Each number is 500 + 25 x the weight over its row's rms, rounded and kept within 0 to 999. Layers, rows and columns count from 0. Numbers have three digits each. The size before them is the row's rms in percent of the matrix's.

# layer 10 MLP gate, 192x64, rms 0.283, rows 91-162, columns 0-63
089:527505499489505535487492504499507516483531455475537529506529523487487477534537472485514469466525502463529535474478470525512526530504557481489544484495499526450506492475492492485534478540521475
093:496473530514448506449468471464516504518501531496524516520501508486468519526498511520487503522502517480522481491486532526549469511489507471470489500498557495439523486516484442452506491498489484
106:486510484526438460521445502516526468550499531457511492509520517485513509482503510527464521467494478488517484509525512506538491532523538488503505502484529516519511540523544514500547479500541497
114:533472511494510506490574477519503511534464503528494484531508465504496532479478469505516488477481498471524524504521477503536480477467534500489511481436490465507495505541448476538489498483477483
112:478453441527518521517546498507492551537470513469529483506485499493530530494506503530546506483473492456482465497513505476505520509487502505470498513508518458503526532523502516542444495500501468
090:493518501527485478467483466475560491517476543502523531526492524494507497471474509504508502471489559497457514522520548484499504464507489447503505531512514523501510503555502524487490513505439504
081:499503513498517532486500523502534490522523520498463540519520505496476520520521515487517456438472521493510516488532480471530492583500534469487521448483538513485492501528531493521475518493491518
121:504517508496496530508461498477493467532519469452481495444506482525489500479483495532514536511500528464516538513505498459528508516487484531478503481550492493566540478521477477455476487518497513
110:512500553495478522511469487459480496524513518423518500474506461501448538502533502491498529483530518478492547481485469525488524468529529509493497512520501510457506500519495527485547496524493492
106:484537495503534466524483509572492523484475484465499506498499483475501505513516486463507527506490472491488522459508526480535486516520501519479502536532467493468513507567479497529476541543525477
099:467466483493497547468519529501512520430522479488534472480511492484473470472489494496522472543495552496467541474485523487486495499527520478496505502521505498465512447525518511475496486504543476
103:506560494515468496491485471505484527500467530478503479483503466517505491480519502493511549484531491495426500499473532497551494529485530468504513504557521531515512464510468477499529482496496467
099:515455464530484499550468541471488461484533490511519501495485510493511503450518519513498492547508504501510484470515559484500499508483498522454522521493492488493516504507466525464498493548438481
108:488518497510465550546510530493487519502485462515506482489492534496531547467481485466517502536473466470542508475466489484489495517481444522526493500477483533478486488487479476463519529540472504
102:482519512519477484522521503493468495562526465490493501487486509504515494450465504503443519507483439517468457513496471513508491455505523505512452467481501445545473503486484498491481514512498505
111:500447507481507493464511489519491557500529460489520471453481485482525501473534478504475496517490523514530479505479562529478507506516462582506507492527512480484506517512500479507503521515512470
107:522453503537491495534475459484488580502445506477481510511537482510501504478540510482494485508467473552485487526502524462509498536517493496480523519512504523515515510487458523476511465480494496
092:487497463508521531502527487491437536487572529501497486518504485478509536516511508524531519487498494525524496506502441492521495512493545497513511504476504482476531474476521470519489515444468540
103:514469473516467505514499496513542489465485519498508527475513496512497553514515485562498503527503468483483530511465545511507508486515532487508542485499488479529495570499470474484480522504522560
100:485495498493527485504511537510490522524470553494483504497513538541566549502501486516543497498532557495510528504560491473507537521493493479529511537471488490489469503503544522511498506493489485
095:500494498496507528531491482505511552526468514485495489491505505531479473501505493488461513520471501450541508458511513436510545509508524518540477500504500521502483512525502493452542513530558464
109:465462494471507506557524482510493506467558541475498504480534495535496496496507479534502491479467523545518503473514497507487480505477534519508496496484532475490489492511529505572520512545540493
095:492490477477480512489510494503513519546495472513532518464528462515543542514486517525475525495499495498458481465485470468536471452520496532447504461526478494479505463460506535504511509507524474
098:474491538476553499512486502480510521509473493463518536536483485489472500517510526501483509477504522493457509464482470499479526478557512479513520502435470533485481497500554487510531484528540489
095:550514481482500494495518443508507446480497521516472504471483512498494510508502518536517528516480491454494524494426545517507524550502460458507504485503484519482495483513478515533493518514535525
093:501477476470490478461493515501551521465458530551481529505491477484483493515526527447517489477514511527511509522509514483507513517528500482493502495499530503528522517582487523500535499514447485
100:491512487460493542500473535516475497472500523523486469468500483525500500498472446502528463501542543432494491499503495460471475463482509488471542511522494526470490475528528499524496506495495539
089:484501507428508527530501505502500493496522532464523535482493559534492524516535471483523513513521510515478499517490470461447483498548505537514502512528484505508508517536509486463510524496495449
098:543533488453506426487486530472482523486506475480475491470507445522478498506521503494551503494500525519437499500516545508507515494487504512489553506494492471475514505532488475479514523515503512
096:431459488496538518514536504523437496497504505483488489567515512489508484527488525512487504540466478495480516497475486533488494507468504505522501524537502476496452509494541498527525506498463530
097:501519521489512489499557465510517563498487485470556502501514449537464476491482535497506512466476478529510513505502501488493475508472501501447483522514523489493470554497496515525489523527540524
096:512556506497448482455529495501509524456474464472500502518507489487505511542482492497488508487495470456520503565484553493449512499516506494468498483516496503526493538479515487543531500482485481
094:546475472453490474501477514484480523491480528464488524468502503491517485503526490524539496511502533509473509481482539497525574478449510483465546510500478521488465495540499512476508491478488533
103:505484493487528480520509496445482522529546497490515486520471472498510449471489514481533469504475513540497503480487533542495526480468477494466533475507510499506479518471512456464465557510501533
101:468477481500491492482473510493492441528516530528511465515510477464517504475510518513485483466492503512517517491507441482506469536579439525513512487501522499531508509475527509513486507547500492
100:510522505514487473541536490445488463470527521452497501482501511480514484496482516505527533451487507527505514495489524524530524489486473506503497461487531567487536472464487537508473492485467524
098:561514500483498546480510495493517487475490521493508531526505508503531466531484530489523446455554485486518519516521502471468562503464500521495478479452491503491505512498486502517503526460519470
087:509531492512440482507535533462560483497517442469493514525483506471527536481516489477518506488513521514507512537506522525509471501471551468529502503468531541482478484488499501474501507487477475
101:473490493498473486562522509524481478480455497493525495520524483548524526503486502500530465525477495461485508495512477449500495504486522511499488512490531450517487530492458498491509430537482531
104:518540517500446537536490494488492515471466534492479482494532497515510477481470505499530477496501525528486438527452490539462471496497535468485509513506499515499436519509475475482506485531501515
103:482437529501489502458495492501541540510477477466469466563448496474460498513506515510513533495504515513513471503515492537536524466499511478467472501502478520516547493493485496513511475518494530
100:499516471520535515481552486498490465479467542457497499507422477495524500531491542511499459510484467534502496497505501496492455471527472484514514464498528476511520513499489490541544501514504519
088:511487496509480502469473466504467552485506507476497486472510515516514465468515446529516504535542505472490503530536475534483463511460507480519510490531490516480511455491513458476509474526503444
106:515469529550509505503489527481450544516482488462482516524487478539491467480462506487454481520512533485478514478495455493492473462487505477553491479489468505509464488457472505496491484536510485
123:498543477515511493508454486525514479452502524491507494527492517494466509511519517503533518494526471477458495520521505508460544485487492442529558539441508497470503488489472502497489466521468499
092:481529485463536486540506524535509449507534505508499511501495524492503506496485484512474482543553502471496523512523477493491552529497502508480539493493431514462505493538497469483495508489450471
085:494507504480497516527449480549516482451550482472459509491534483482475515505540497465534520484514502485499503519530505465517477505482524462486481511498442484443460491484500512506509535484497505
087:500485522530490468535547505513518522493531468519516511497496474488529498457491464484481455543506506474526526539505453475521513455518481534482478468508496501475519492489474498462491510497439478
107:484521486482532488470456537511465535463502483500470490564508494501537527488496532483469469530520495499565498521490522533470501485536543491478515483494460506496501488477477484502510479487458493
097:491470455481495502476479495497538513471499471515484496524517472487464482453473510539507535480506502475529516549456523479495477528472540481496505504527525544510493504529464480451507497465521529
099:490535467477465528486528513488500514467501513508504518527472536500430506488522500492514489483553478467440497501499455521499521503516509530509524515521468477548537520516486508541472491478490499
113:536497493507492500528490490482529476487517503436511494519457524454531527495568524494511501481484518504515513471493543527452527480468480519499482489514519536498498529443504493483487489503545503
118:489545502493492516481473490547537533479495509511552495493516472497508514537447480517452458527510495496523503487473483507503467540540519495474485514487486533459447475534495531496501498492481517
101:504459514499529449529489496512515484511534522483495506495470503488538491506532501486499464497499537487486514492486526502514511509536477511448475482548506511496553502486428521540455469521506474
102:486470519496500499498496529534471466538496479469478526470492515478518490503515522496528515526476526448529480510511501501573486498504478546507534490488490477513534544460480529452486469481484490
099:481473478481509527481528531518544533466553538469511462532513482512520466472492524483496500490500515473528505482499501514558508536493521511480500494461473519501455500477518443516484506492537500
104:495456473448485478473535480490493499486490451503509507499461483469481471559545495527495477508461486532487494476468517519491483541473509472532496517484537485503533483513469480483513518503542509
096:497516456517529506545512498510564472494465530495499509503514498464496489517473495450493486517492447519463500520540494451502526455482486476501534517531493542526506524484499492461527500496522495
112:503512500498505495525485472512499505445510557519492479539463492494479471521496559524515528497470492492496513538530428522495492489487478541503499502472526486450526528493532507514532502468499519
093:535481501528502484519498545507522518507537511505518531483454522493487488468508493472465483516486463484493489436508470497526497473509551550533474517452495478495519500524490470552518523505500487
108:507505511464510536465521454475535475465524554528505500489491475478473523481524509554535485481497490454495511488481478512534476533497491489478490493503518528509487474542481494512499440468528501
104:458511523508464549517508536525482513494537460450494545488454512468500499486503455509501534505532476513463496501532525499516459489499525528465521478506521455527497486510499517498490507456509497
098:479502509448466520531451510507447489483462503493490484511539496478560489483490475512515531490489478493512541495466508505490535500462479463451495517523539503525487514521466478498514473529493482
108:507526482502518493479520478513447497515471527451538514497478476480485517509516501523492453488486483510500448535488564513476497522506491479478553505493535507505497498469524515511476527539444490
107:499523476518498468513503501492477499490538515466515485510512533478434495499485507535532491519502509500471502493543494522491517467512566423508499497530492525521481450482501507505477515463528475
088:520442507499496445488459543482511481501519498505482539482485501475496536530499495495456480522429476511485496492470528485508506501529499513496525493518526487526509484482468454544507545502475491
104:472501479467540496476520482527502514508494528531474537484473520486539478524483491446492529513528507481472524519474484509503474555475515506525513505499541491520566490499532517545525478482522488
098:470529482491484503524509532506502505481507465529505475482515452487507493495477485485519496560508537476470538516517484468469483514571462477532519482478541492480481517521498507475522502478453478
086:494474508453486560507468537514484515460527520473488476512454469452526508478500480531449498504525491496507510514454474494512524501512523510489507515480496519450507472470543483523496490488493535
090:509480482460469491532532469454515523534486541489510457465504497479539467527501501514471546519507552502511509547497498475509490456487464491494489477523484503478515529500490498464531500537485481
100:492511496468489506493497472451483451520519494515493557491499511499506513493511530534468517536497458472520480496508512478500584551548473487506498515469505491501476487489516523476488513543481503
098:454543516467522508504544550483484491461490484509484490488540517490519497518514505512520475520485472464483466507505460518518501523489457505494531492546500510510536507525448507490536524479449478
# layer 10 MLP up, 192x64, rms 0.266, rows 91-161, columns 0-63
093:552493519480482503505492497486514463512491447496500525565496520489471523523509491536525527498523522504474482504539504493545491509489537500491469553479505474471471510471541484531542509472488484
091:468486491512513542516515523524531485457537511474457507494491485452484507551481471445509499489485515486513465493494542531516474527484497509498493466533484473502520520476543517521544479478533506
098:507542489473455462514521505469508508528441477483503486514509472466516490494530529473497457491514492486551502491473511477463500479547486522506483515507486495519454523493497534461556507482502477
117:512499503525528482479534452547561496513480460494524517513488490485504496512482452559542520483468471491471488549483475464524495513494514504464462501494489496505518503525517472456504493488490496
110:480503514489491499465496507509474518510514475522545469552532483486488534524488492504502529538486543460483508497480494518493545520518546501519506509490481450482540505511551445494467499522467486
089:522484494514498534496496463516507578528503442524527499516483469493522447501489502496538490508469532467543499507509530487495498492514493471454546503499477519487473508490507517528527537478476506
088:465492452515499472527518497519508517492461511460525485506488512510521491488502514509496502507503463541501527469520506544440508450482453558512483522473512497505543481468490494455534501498521513
103:491505478495519487493481521549501506452491480539505466523548501513485491546470480534512477480506467526496484477528524550557492538475515504504496485469509505487472473516522508500494532528556516
107:480525494507462516506517507476504483467526490493530496493516489502487494552506501555517519526515498511468554494460446501512559529502515512565522486514485525514463498510517491467452495484496509
110:469462497501533522465518444525514516495514481534471483511475516538495458533465499521478503507518497491487476488506502507443484430520492501518518495539490477452503476481523501505503504551490485
094:546513513537456507503553474442524469489491481468484468495480504509507506466510526468499539439518504470470494512512525502519489536457512524522534517489493464475490495488531497483492481503477506
111:505558457491478510474464560510459465485491506557465507481513518490493501492466498468478527512518477502513538499497472512511500488544482492520514521473528500552502500513524523482521528474468482
108:508486499502493495476504447444475505481504511519502454453502474451472513481534475497470497546530526521513484511471506469563474492505525505486464472556516483512480495484488494509526503497512483
101:526464517466481463544456475548497501496522470512536511506498544473481521453495480478490480524537547498512486508549509493495508517476522474508485488509528509475479503513482464533490483519544525
101:453532513525503474512552501521516488505486538488514472534513504452457452450489480450491508487494518477479476528504480490528467499535536514510473537521499487513513511487525539490512463499485503
105:484468463464457502474483513547506504512475501507464480494458512512450504500503524493481518473480508495497473529492514492506522484523530516456501480478524460432481466534494491483520501502560491
104:529524499501502530545470481464510521491537488467511479511523482479442524497478469548495525492480505489507475525515507508482416541517480479514528475483482503490542503512504504489537500486490534
094:479504518533516492523529511459512508495528504466530508442508521474518532504512467526504502464506457497469502504488447479478475474527519501500439449488514475515522485471505469487529506484530472
103:525503512464504499521492509452506521499526466502494499508471525495486512496512448499463560509527521501498505514534536501464467500499470524492544466472502468487544556513492479498475513554485516
104:456477565492488516509518521504520502468534500474505495476490522511549517523509499495515506562548546523499461532497466477517488517500496487525515471488495467515446481504506473503470477508537500
102:492526463460493513489510495519543512504472466495492471494546462479498478492479440485472517460469513491546517504536501491499462514515498491524551526501491533495504482499531501455539466491506469
100:509490478504528466535531508499467451522485513517516487492534506500533483485492510529517514487455487474438481488535525450482513484507495515496550503469539488510520495506456542496511516532459520
092:494485497500516445527467538527491501509499507514522487432480469511505505543468523475493517496517552522533475546487513501479473503495530538464497503500495524509512488500454487494465516503559514
100:477469469495547467496492517505505522496480487525493467497542490473506520525483489490497480537498516487498461498463524528440468457528493529535503461494507508484507495513523431462517529484486474
093:481502511470488464457478512504509477528506490538465522497521465529517467495540497461468503475489536515474482510546507554514501453530506508461514424492492496522523514506519496497517517504488499
101:477524478528516513521497523541484519493498493513479450498510484515499540523469509509542544502558480485466519492487485506495480485537471488513525488452511495523466479468477486512528477480437534
107:516520467476473458547515518480482534501460515497488456489485485503495496541505454496494476473529502494512502484525490495530492531462508501510489486487461513494542479527449519493429473511502537
103:483529493516461517548455500517466480471521478528524496500519450525517487514461440509461457493483531472492507501474477472489520508498461471525494508502524505497494459484523513510461498541492486
092:543492471517498533490541482501488487497499521482507505472506539502560501525492526496464518484532495536499504474487491505473472513479462449530470491505541503517532511457516503535441506464493531
101:556534502503486465506518508494499494530502465448514483506486497508502508479497520527491514518457493503478511489489530472459537540454532467521499514538495558494516511459478530477468488511485538
089:498499524475505504451487465495487478550508450511509510509499520551485485471506506516513466534448462543470503499484542505514481512482514497520465464493495507494512503485491536504516484542450455
104:478494521506491542527501482491535543504518499489521507520502488483528492494488492448465539495463457524552489532512522475490487443491534485507481504443486482523491479546487480457519499478511492
090:495525478503444475509462526466508485488475501512497516487439512523482471514492526527465555517460539513503468507498497481522453552484535498480496496533526519523531487508494503491496516484519538
100:499487553495489519433498470495530502489482470500480483482456476525452484517510498450505483517461488521515462513502491477520472529468506521502516519523519491551542497495496516527487508544469478
100:510477508505504481440477500475483518505492504494482535477524511492567497469453538505492542508488516502516516483501474543518521499494484434481520481497471500458522504496460477470465519472524512
119:501469555474494504511495516487504494530491452527477566508492493504510538497487534538503528525487477514527482491489499521496472503474457547515501498496474488476507450493533480520546472538482531
098:493520474485487503521464509515488530491444516506542480510471488531522492502517504488467553520468451472484496489475513508507525435483516542478504521504488483486493529541561509485515513531486507
097:526506494526483462530560511493504485500500463496533478481486473520512534525503526455454457527485525500504502500470509505507522471471491502519500524527445524531528495511483499526536483449462496
102:448507507498469492501517551512483512537492518489467497492493531562468539509523504532513487482505503485482519538472477479536472494535539499522480474467524503475479554523502506470503513473484536
096:468471460484518505511485495507534522513548494474472544483533528498489478492525454491530471499521475553516505483498524505525519529459510537522480497433519477509535499502506484489541503506513473
104:497542529512531506502509456457447488546523523489536515493518504540475492538490500494423501517489509509488487509516524502504547493513523492506536512466488481492532499489483470450477499523515513
101:497510521476514494505540455479523493542528495459476490490504492486504484469553514447493529491498478485488545461500486490503534506483499495501513490548463502493479515511527574486544526506524491
098:529479501526527496479463510494494498519512478526531501484471548503491487524471536505512493446489512496464529506484476477492568486485536443470504554512518500487510519551468493488507485497485480
106:499473512478516500530515508442513438468499498491452531512482494506458536535529472480489502521491504472503491498497444533516466505440499512518487499508514504489546533519507520489484481501479461
110:444486509507469477478542500537531450510487527506495515456453501499545509506484499484489483474489508505506467514509470482528441489523498489493462532490462498522452468462525510500493518482489498
098:485489476499551484504502491512481475480478511463529518490487523474529535488501510488524456498524531457527490518508487517410498512537488499488536518539487501503472493489465465518495518531538513
092:491509511547516559515490495477503484503488510463494535462497519475494508490465509515505478520537498499528494536484533448456515507485513518581520462486486486522497504521505501470479498489476546
087:501504513509488480490507506477497461529498485497488542563430515530464493486518510484519481497508501466532452493488512486513537502495518527488534496510482523535502441478513530470489490551480474
108:539502486513478480520455489452497503489444497458555476464518482483504497536487495516498526469501528509478515515572503535515477499506483481501531483496466492470485486505482498473446510505503523
095:510494449489517527513511505509524485553511494472503480516504486505515507518539559517529513472495512516499530492457508462527513510502521527506517517508546474471507498486561448506453492519516459
110:500486515499534539523535474552493493488472547480504519477503482492512459544552522476512483491482512483534493452521503500526532498484556511538516508497492451481526495503509497463516470503478477
113:506506505529519516517478464499479512495499521452525486496529531530476524521503506527512532483478536465486531518524492439463544495547493536538468488502512495518479480537528515469481507458509511
117:516452480513466525502480515472434490556496451531479522497469527528507455471495504522514485484552512466488496488517493501503485485469500516476537494500498493475493462516490488512510538502548500
103:516497480478527493527510471513489493543530458476522505515533477526503559444496437534463504501512530474536501531511507509439508487504526495488477502458485513509534469504498486498491500507520500
089:494509480503528462498499487500494449510504508502487489461507459546522465501502497505468478509462492515541494503575465493550492490504500469561525524516505517520537515532485490502504487485496455
108:536482488502502512453503477489492469534487462497511526573505490503501483474478460444525502465505511503487528498487485474550539504481510501510490481461487465490510542452511525485533522497498503
111:523462536451483505534522491509508524493473469492482512495493471527529521498541527507507501483479524491502491479495515512474555505537500540490534455463503518478462463496498513455479457471533503
092:503440543493501509494523500490492562495491504474501536498482478492550492461478473548452511457520478484540524481468531514491479503467516516477500499525480463487505521520501482490548508490499489
112:520535521539490464469521509469484496503512473472455476461485525478497508483508554494523507480491515490498509508475522520534495545466533511478490478561501468488499540470492512515501438518487501
092:488511476548508505466527500507502512544513509501499513529460526504469496500518511474538478492436515531523470536527519472525508524511481543496450470486503507460509505498516509524508563500525477
111:487497484492507492493521510492550532527499485472495555515536529547510502496488503556575463497477458482507523492499487498454505520514496503501500459501470498539498498487478476554510520488512492
104:531513454530511493512524456479524478556488485465535517481497513493546472526496536483509510504480533498516517486485491515448553539536513492519451512485479499495492477466507479513496506532469504
113:524526491471445519485482476565468476539507499453496540484512485522527511488500473501512514453515494512504508471508491489527480482520460478471453479513495480508504507474463526537494530471500467
100:502542482501518477523488470502529486509501457519481475455549480497475478509499500457478516473510488505499533482508506493503510504478455464493507494523493517504501494529491577552462454528522525
102:520472480491539476513464505505529492496487494590468485525508486505499517474506450492493535492475508483503459520502490470466482543476533532471528509500506567474518509503508494500515516513517509
100:495485499490483472484507511484468492485496504518476433495517447514492491490499534501480557506494514530478514489496500487469527479513506497504480512513534487475539531495450547555533462493445498
094:503506534505506497514478532476530489502519503471532511491537451522482527523537483511534485464458465483490541519507545498520484488538511481494531490518499535523477485481530522462503504542531450
109:497536500478530514500540529527521525490475500491514489503507512520519553519470443487499486484518488482461474492459468463482474437517482492549474507496448500532497508466495490465510493491480501
093:497510487511483525478499496517535486474512476455505486505517498560495509525549500499527502540461464510488476440472480540461480470504490541457488503508489519511536484536489477486535482484483487
098:500491495484502464501453486450502504505502525510518484536513475507500509575508484479482500498485539485477468491449507482519511549484509449490508477472477487462517558524528500474534517502507495
098:512533516511510501474505503442501430457514525492488516499514526530486480506537498491508500519464526479496507505517513494482506545526443513530528477436477509480508510503502521454522491540485511
# layer 10 MLP down (transposed), 192x64, rms 0.256, rows 91-161, columns 0-63
091:507491496519510465491482452503504469486484517543515483488431494511493506496483533533495513532476495500529498557470474526519561534465492459482496508496503473468472465544504497482523509505488509
094:504496511487504474464495505509494534537513484505516519503515523508487519492471528511515508480531457469514476539507510523513491515484532509480496514490580568503491518506462486483459447505447507
098:525479497516555527532514542536472477473501475498475513503502509505487512554508469460476491516506491500543499516508496502496489502520452489476456449472525505460498528523541548495463502494498494
105:454470480520473522497520500487493498493468475466504486486511507484530519464484478545536518525475510517496483483470475518516517530501499558456500512521482499511535533492551554488487455512537501
113:476514487525500525462507547525489495474500485533468523530449532496513514517506483479487476524444499498506475476520525537506511487460486501463505493493470470501530505478528443497516497560513530
088:499538491511550486514481470506522465493420525503468443515530532508498494433496500526470510505502468492487491492506510514501495497517469501504520500523506478511476482484492464518467449532481499
081:510528484466535491480468514494503508532493459511498516515541487471465505475507512512489474457468515473526488536538477483517486573529514504541495477516555504469491536519513485508522493497525530
115:475483513504516466498522484509502497488509520501517495521480514508500522472539486537504484476491455486503491474513510514536496449481534478478522559477508478492499473481582485499568515480498469
120:499501511468504486472485482473476531468470460568495508490446545502482502490503504462514533483523499507529478491521514500476464496533512450500496516537511498533521484478478531493518498476546539
118:486508516504490520490485481523522457496465545477500487474537495505505522490523518501481523516473431552480543464477514466516517485499457499514462483474510484513471532535508554524491519506493492
087:482499506499492503511493560512518461532486550477510478497504460528503520475498484489514508505485438504503508468437495481485480552461485487529530531498460504465486483482520492526488491497453515
107:498472486512509506471514480467526484519495565523486493522496475481507485513540461522462454523539474487508480517492528547526499497474512515524507547495544481522539519488509515511453480518466507
100:472543481478499468491495535551483507549473509499498545530444504488512500539446535484496501473483509523488522489552461532510514512549525502521512491523501514499498492523500488492522522465485485
104:503498496500514475505486519532491491510482461497475458547485517525453500479501472531488527503541449519485522491484502524475471497516473474445482515487549462518522502483485551538482475528490514
095:520520489484528494454501478516522473488466496546541513481500461483496491513536486491509527438560496486492490501490500526482575474460500492457508502502485521458508486514487479496483505521481523
106:432475541450531458498471532544526495515494514479488474520520492492489510501508529515491529518516480518496502531489521517476489528474486502495502554487551472511497474499552509490507497497451488
096:519488533507440537486501467514498472500468502527496494514496514517532515486503543505503460526508471529512528537550465493509519494486511558494540499526475496501470552518474513537477513520523508
098:483513514525512483520486521521520455530505475507512479543500524521493495513489514539509484495547438490472487527522523491491476556501493493510511539446493453467520490491500466474516460523466511
110:493539498434480492474485493476515503487498511500508483486543443508512480512516503486494475525520486465554527492460527515475494506498517516509510485492482494419499505534551506497491499462519531
080:504551468469481498508509473487470519498519504479468476479498476450503497534457538520461518452485463478495563454528505495501469509524517529478508515485488517523477504521462527476510505503485497
112:550496468502469532500484503482465486469491490487520483500502481515479504493523478483498522564543539501535519467465507489534515543494525489512507493520509511490522531482472472480455475484479564
102:499476501510511466485497506460492507510513484491451496463454507521490533538511491480505484543455503478512501509441461518526463494500499516516504521508522517482505448516533438489524488471544499
095:548535520528510517511540526479518487501486526491467508535532532524485481466504511518485523517545509483505531461503496524481539498499440482516467491455505479501474463503504481458518495499450516
105:480509492518582472515478537496461504478481525484502531530480530506456503510478543525502486450451525526531492495487482505507503499476483500484544528443517482486503516499510508497482509486476517
098:526524501512520462421511484496517536489520471537497502508462479497456507509518515549472524504466503504563492518510507505516496499463475489476506503484470519469497477485456530468525498500527514
105:504437509501514496488484495467504534494505484498502507499510450480503460529492532505504542502510506489470499510494457473495488441537485472510537513457553509527491494453503538459473517515501523
078:520452463487548519497511477527501500485513506551476508499480485460501512511468483519530505508506502490486467496483457545511473459518468515540496504542537535518512491489550508519534546492504483
076:512472494504501519522496504501516502520480482466480504468562491476469445463533535493533504527524479484518483513508523540487456504565513538504495471515518496537488541532496508483510506521502536
101:472466500498521514484539463508509489532473519475493516495504477461512517465514502510533468513537552494472485473516521440522499484513525494474451475481480513493515568507520521504529500537519496
099:486479540522574544453487478508477503468460472509486510560514490503533483505523484475470491503478499493537487521494482483489500494517481501479486510504523446524506527529491520498485526512531458
091:515445498468452503545495498518494524506500512492450510504501483518499463513519521506501450465514509488511471517499484494495499494511552531500540557510537506551476490543486535500498525465519501
106:500532472457436511493489501543465488540506481511510514487557521519500500519472529461533493477511502525471493490533535470497508482479495456496499516463505470487503505463481450532478476497492513
092:510509466511499484523499493505523560483496501489515506512490538489468553470493468471513496546456488517486475504507491549483542453530531491519452512522495550499512506480528483478487468487500530
108:465510474514477498476530496532498487479522496488504511527431500497487516497487436519489546507485540549537515507508484525524495479498515490489475504488499528471533530500474516484521537477549457
111:522469489521462466505507549477540498481558488549469478483467479506476493490523502510489520498478491545501494481493480474493509467474455496477518470523524537540503516472495521451507503529520515
125:501514507506510519514520535476536523464531547525524476520453495474513480490479506534501555447491506493511509510499473531497510483469475564492494446536499492502489475488503472480515467509472476
104:477499477515506480470515468518495521522469509485476510450563432497515513543484499494485511516432516504494503490490506520503497468534486492468540488502475484505492490558538510530488497511513526
089:535480489477485565484470492481502476480479529489482499524536523450489470486517514515517499469539503487511506519498515503480473496506549523501541497462526470501499561485481527521477526542517535
096:527434484460511494477482503510512490506540472505526476491490465443487480497504491531497511524505484482481468514510447529492503515543492531540501465514483509520541495488481533491518507547470536
108:542476538504524485504493466517512514498528498488549529503438495494502535531476510552504511510519524532531509499514490469478479491505514456507518520492489506478560452496513505470541526531499523
103:502527488540449538521484512546468480486461528520468484457455539551485504526472520502498483482444502492488503489490510522488471476500498497500477493480529538543528503516501507499497483517533519
099:506534524499517528530509485475459476523491487571505479506452503489531490440498479483505497509519509558540510488522537456513491482507486473504486482437476499506502485497470499515488486487494472
085:502466434494504541549484522508488500486475469489468499500526493462456444448496488475499497454487495490523514515488496524489479496514506516503546501521540506493477505548505480504482494525536526
100:508514517486488501529536544516514493470485445549530497519537482518516477482500464528499493552457500511510545498486509490492502531493514474482479495529494476471516508460509467452515483533468536
082:495489519441507506483520485492447534512504526494471479471492446458544512500483494496464489526494523485511519461488480503512491515486496531468428489540514501519468515525497476502468521478473514
085:504509527472457481483527523475493512522467485533471470520504470536493482538474536462472509528452473543463521476501493445502478493483507474499496511478511486549485498462491525483474515487491475
085:516496485489499463488543484498483512505499533529461486504454510511520523509523458488471469523469526530489508481476477499552490497474533483446498524468507497522500480478495491530534521492515425
097:455453485469477501485493516493528537504466472493474501478524471482503495437488496498506543516493444523571483526523504531491482530473521478527490488524494505461479478518496516508520489479506484
093:494531492521478517517489529496506490489522450501428485488459499501466511417501475553513498526497490497486516488494519492499475504480427524491489503509481502457526500491522484496521492522522493
096:563479494524487487529511469472495519474467500484505489516511506511491482516540450483508476496491494504451454484551478498480531482501459484511499490487481452497516501486485495485536484436462520
117:481540478535492518482477496502489498516529532466497510509515532578492507540448501522503450499511521507573484492503519505500511482490505494486487464551518470472523513534493497501497481493486479
113:510527559516485539488427503521473497517500483478510522520476533452506545508496492497543501492525494478492472460512485515503541490456487503496518483519495535503449486525485515529485478497522472
086:486500524504490484500533552476529505520511505497465506500482503544486496530502518476501515559503520521497462544443551513507510459472484513505461496492542467518513457509521504462489488475475490
103:500474497520494490502537514488516471520527501547526552512492494470530497488544446530485475472500481494495477500494492531488494471517520499483518463504490468476496541501484570438521518518520511
105:505515538510538466520467538444506481483483485530517497471536518519479514558468515482526525469523507483486500524464514530462537538478528511484503496512525477470510505492541466507493525486498521
108:505525537471492445508509505496542535474566537498470512500471493514496508472469565514470538519469488533526512490526502452479482513496520476492472477508489495473503481496489479519491538500506515
112:463464514473480443487471489516536501496503472554534507513535497487502501508490473527486482498477445522481529470474497487539501498532542502497516488555509450494495506507508460485502503457515507
101:499513499507505487485489481436516533522533470505513476492498506486495483530456513473508513547502499515468511466516521474565473509511511474530517571517488509523512468476510475480454489515521522
098:500495504501502506500483506545451523471500549525551546487506482490511470526514489491496505462514507496522488483521516491479479465484480547507535492464509491467427493514474489467516493454485468
102:480455469531480454507533547486528515471481503500487478498517516545457509514504499504428487521514475501491472515469500543513479497490529544515525490521530469506473477487525518507501501485490543
106:463494485497501485518516530474481533519493530520522507491523529469504500473423550492536484494482522518542478501512476499479508491541487481502495455470446504513504516469528533529499514516536479
094:451534540496512488449495505466539504483478509482497503514457509531513522443513484504453499484522493473510450536494492485515509441485533516493495467524523478514479481522476529512499475494524502
104:461451505432482488533486499502505514506496500506542531488507538498518522526435519499448453488509494522481495488492492535497545500525527487494495492526516488491555525489499455508502491514517503
106:515446493513518490451494504516507497489521470506496527554513499462478500494525522485493526553513465517505487481495503493524558461488516472535512495509514494498482494484532498526576539485497477
105:519508438526478504455515481527502499540496485529515521513512477442527482477491502495491521464468460510500505480484546530517488423510497486480533507474512501512472484489479526476523489497523522
093:504539531487532488513521497474484539471478552487530519460531463519516485542472514529498502478530503483497490488510476514513483512518550525528457542497538491497488494521475524507462535472466503
097:532482473523498500482497500499464518515534472518448505477479531511509547524505489494489507494488539559475507447478487464533498482504490484489453524490474537515522476472473527523515520502507446
085:495459474490517500506480478506485493458554483505473499479502462452462469480468528475515494539467490463517494496506497534459491536540472516527495482503542515467527531528499485519500498518464517
090:499472476505538524518496488475456510513531490511477515510533495444485476466473531486551501465508487443525494523520504515493476535526518552500496469514508514500514561509511494497472535515492529
094:444472488503520463546491560523530454516493472485496520505521530461499491468520460534490507526511460500507490515521486542477511538482486498488456486489491499479485497497517501497460543517497527
101:490537480473501530507512523487525521496493470516562496520501477471491490441487490540492552507533487498500512484535514514513498454527481511518501484560493465549512505447469499506501487482485509